Part of a small language model's weights: a variant of SOAP for these matrices.
Each number is 500 + 40 x the weight over its row's rms, rounded and kept within 0 to 999. Layers, rows and columns count from 0. Numbers have three digits each. The size before them is the row's rms in percent of the matrix's.

# layer 3 attention query, 96x96, rms 0.318, rows 37-51, columns 0-95
076:475411584509540573539576455548504520500516523540516472470554457473539539578533496466481480489511519492438526453538547605459475505451508471442493493536464564461524438479505440533453497425514459497459466468540555492482465524515536491487488485494509588551501516491545548523523564455465468528
073:490624440462502577487527503467489468471508457439461455514460524520517469486561470509542437499486500504514463529508486484494508499480456555574534519506398478490466518580495465489468460475466522477538577467544476503469483499495496526505464485515480525415434595483533478471597468428451521479
083:460499565504418516507456448538416507526475378505513481473432537582535444556516465495527508452518532562494506529512507585510523456499471514495512508557470514492520539470482521449520462476528483448471470576567528484483561447444507490476463475460480443517468431519520460460457476585488491521
089:506505521536519471536498476485511505462469576564476546486589471436507441536508501469532489505560469505489505500459492519520504517544509518472474449483485478520500477527578497536430501404516539512527519443505476565461455530422454470487559493524579522605611476529421496486513534557528455468
097:479484539520510589472427464463439479499462504547524458492466545439515426487492524558539507560458460448514482579475487484473471537451516418481481583471508504589569510507524497477475530473573487503504505500492448578514469483513512494530517454530486490501465499466555464425540482598460478432
081:565477519439543433504470504554455494467472501474515444511578528491524516496526559460529483474532530536467480514416536565462486494491546563459501413555451524438515552486503434584500406552561471418498496518536488432537498491509528539532530522460495518505443535537549536503486518442532492482
074:505540471485429394466532505464464556559461488532540496509551549523533434561456516502456495472435497475508549526455561479533478530569526534514513530582503517574550497491429493549456487449567489481492523513534508548486487493488507565490530451512490439489553501535477461440427452415520520505
081:552516510520509464493493491504488494539517524503448478429483497549535558496617543528512448493461505523440608455482483511473470496476465493511524559476450485435549570453528505490477424506537505467538446447543576438488582523528549540541561536480484457505506502492491500536517538498549588558
100:532419489483487458509547466516484469506550582466470514513516509511417555481578530480486477515444489463520507498436433501443470534498499460468397518498510467395486509493426517468469416539567529460436516464593454481493564493495484504525501468493507480516472441471503472445510480452461506555
081:467529482450475533566503514466484410527480496479575550531535400522472538487444525507517583523448522366472483447519505516530504493487470427495474535549508503537528469494509492528489491544507543492537485512463514507563411453578526539469474535502491518471426520511549516519551548456565509467
089:566486517521529480545458453480435517500507549537519517529504523488470430487503520539552487443502537484515548578443530504468547461491540506480432491476563493446551562531458614516527457545520471534444536485529450524514568531422493503526473502479537411549514434445512527498460475583509510464
095:547486560513487471568531480476483448542504537547477492485458549516476543471595529439502485511457516475477585485467462447452541499500507436438413488454477474360530494489503541510552486479503514491464541470541487523495537505506528500609491431494509485459447498433526443490491535471493549468
073:521492435512525482476518523520569473467472555510436464492479470444464611406551609548463528511507529472476505450489455453520534543484528490497503483487527480552503518466515463532566568530527529514458505444449494487562478501537439521550513452550476570513468481466573477521570477499519510570
101:486543467449435530480487521484507430506484490462477458478458529520451500456604530489532502536443526418487474472471450443510475475454506460563492559561488443534576503485475543510530470486484507502559539535464433499536541472473473514515474477552454461420444510546586486464587473480453512446
096:527550450527531489474469480424572469495503525470502510476506428500531515495405485554507452441528507517488513451509468483504531504548554542514448480474429542549539565497506508533387521428484533553463489429495608541502475457466510513469509501532485543546555506480419490545516504464562500547
# layer 3 attention key, 96x96, rms 0.289, rows 37-50, columns 0-95
070:531489441493512492478488460460514591490518442486448486505528490471513584477484514466479513528505495527474500474437551539485581521507563544534471547471446465492543480460484546551517579544574464453454467578490470497510524453421515538561479519482478531560506417454549475545573555534452517470
063:445526510536507510448526528565475550496520485469562463519433592574481453528473485471495509511497524478555445536431459492441422460530467499489456497510503511479448483527465547508493528493567576465480560503473537477476501496470425461456568554602439488471492469523553502490436483463439536522
073:529422529516536456549492476556525548528485498531540473482403510432503537493534470439554532536584513600462560530477520559510448510470515505537482526545540544522559544534472544497504474477523521496429519545454538485491487472479460450441536479525526438516542501491471544474415494593489457499
083:514481488447477486452478568481528489576478508514534504491532529480520547534519505548458499541505474540471548548473511566534576566495442455491523511426518452532494530443523462480589492528572509359538504490501477513543460515587511576561469436511499507488435527472484454489486468504547528502
080:491499492514465473531393500470552479572405517552462550460559436520473472468486535507470522439542460524425500477473480554506563527512492512444526537544474535497505510435442442454537512463534503591489478512509521553511470528546493526535506436499430477507512520516457466562457545547511479415
075:435488520480491553443564567598450531516595487447493511450466507567462583550494502567541500503526482481516542512494565457502503472595501587553492462540527496533496566441444489494540505499438528529526487529491455507503504454427523503443485499467483466516499497442473501516522420516493477498
081:469532513482485460535478596481523453528521494464463489469444502458491511482458528547435523429551476485500447518502569501494494500523506516458480510497455455437448557492519549506541470446518506476536510450476515622502542527474409593556511464534479489460487465565498537421427530435516510482
068:470493429521516485476551551557540469548548544487431546492547522487523488428553546585441526564566530504495560469500508496494527489558546528521496484515507519566479425533480524569564493473519525532475498401518487452465472523458578542457523468480499518544486433484446563548460520521536483504
082:509549510504479457477562458479517561526494510469424511542525521467499513441580523556541526540508490495599566514547494474497521516489591514481455474526558404457416495528519515528541505520502462496463504493485519565533517546531576583549489529566487535569518480485553494466532545504554493557
069:565496506517456467470417484453507469457450457479544515488494537539462491469623519404512529458570501512536487469492561517495545546531522487463431524452475557517509477491509506516482505455509499529500483491440493463470451479505455588489437490441463521515565549494512532420585477516525507421
078:454512544543480472494532522463425535534482484516544515579584464588488494526440543523496491530498463528477545508504562556519495479488525471467521411513567446476455539457507478505506511476483444550465510477497565484560534585540501506504486577562562456483426576488425492512496483437502485500
081:453505511483492486482528518517563520576520536530444480549554560516568457466534505526424539520522467498565477622522531444480511496538475461494507446516477416527487494530481473527586530535529505535468523483526538563461514557487537541542424492477443526463536481546471505517565499419468508436
071:560546520477479520566451533519541522432510529458424493475484491478537509456450495493491466428517488490544487498552551478509540450560482497505485506526479557491519560506436473553538492579596489511537465522500475536501470437496497586496482474453488540542498444513505520559494565565583556594
072:516504411558489521473551484501529513488515513528499563524517446433469431442514500415526512453480509548573470460477500551420501459506491394448483468450491483526415429506482507509469523538474486556571490545445421459508475511562529502514469446457485514537507476457482490480460535534446461490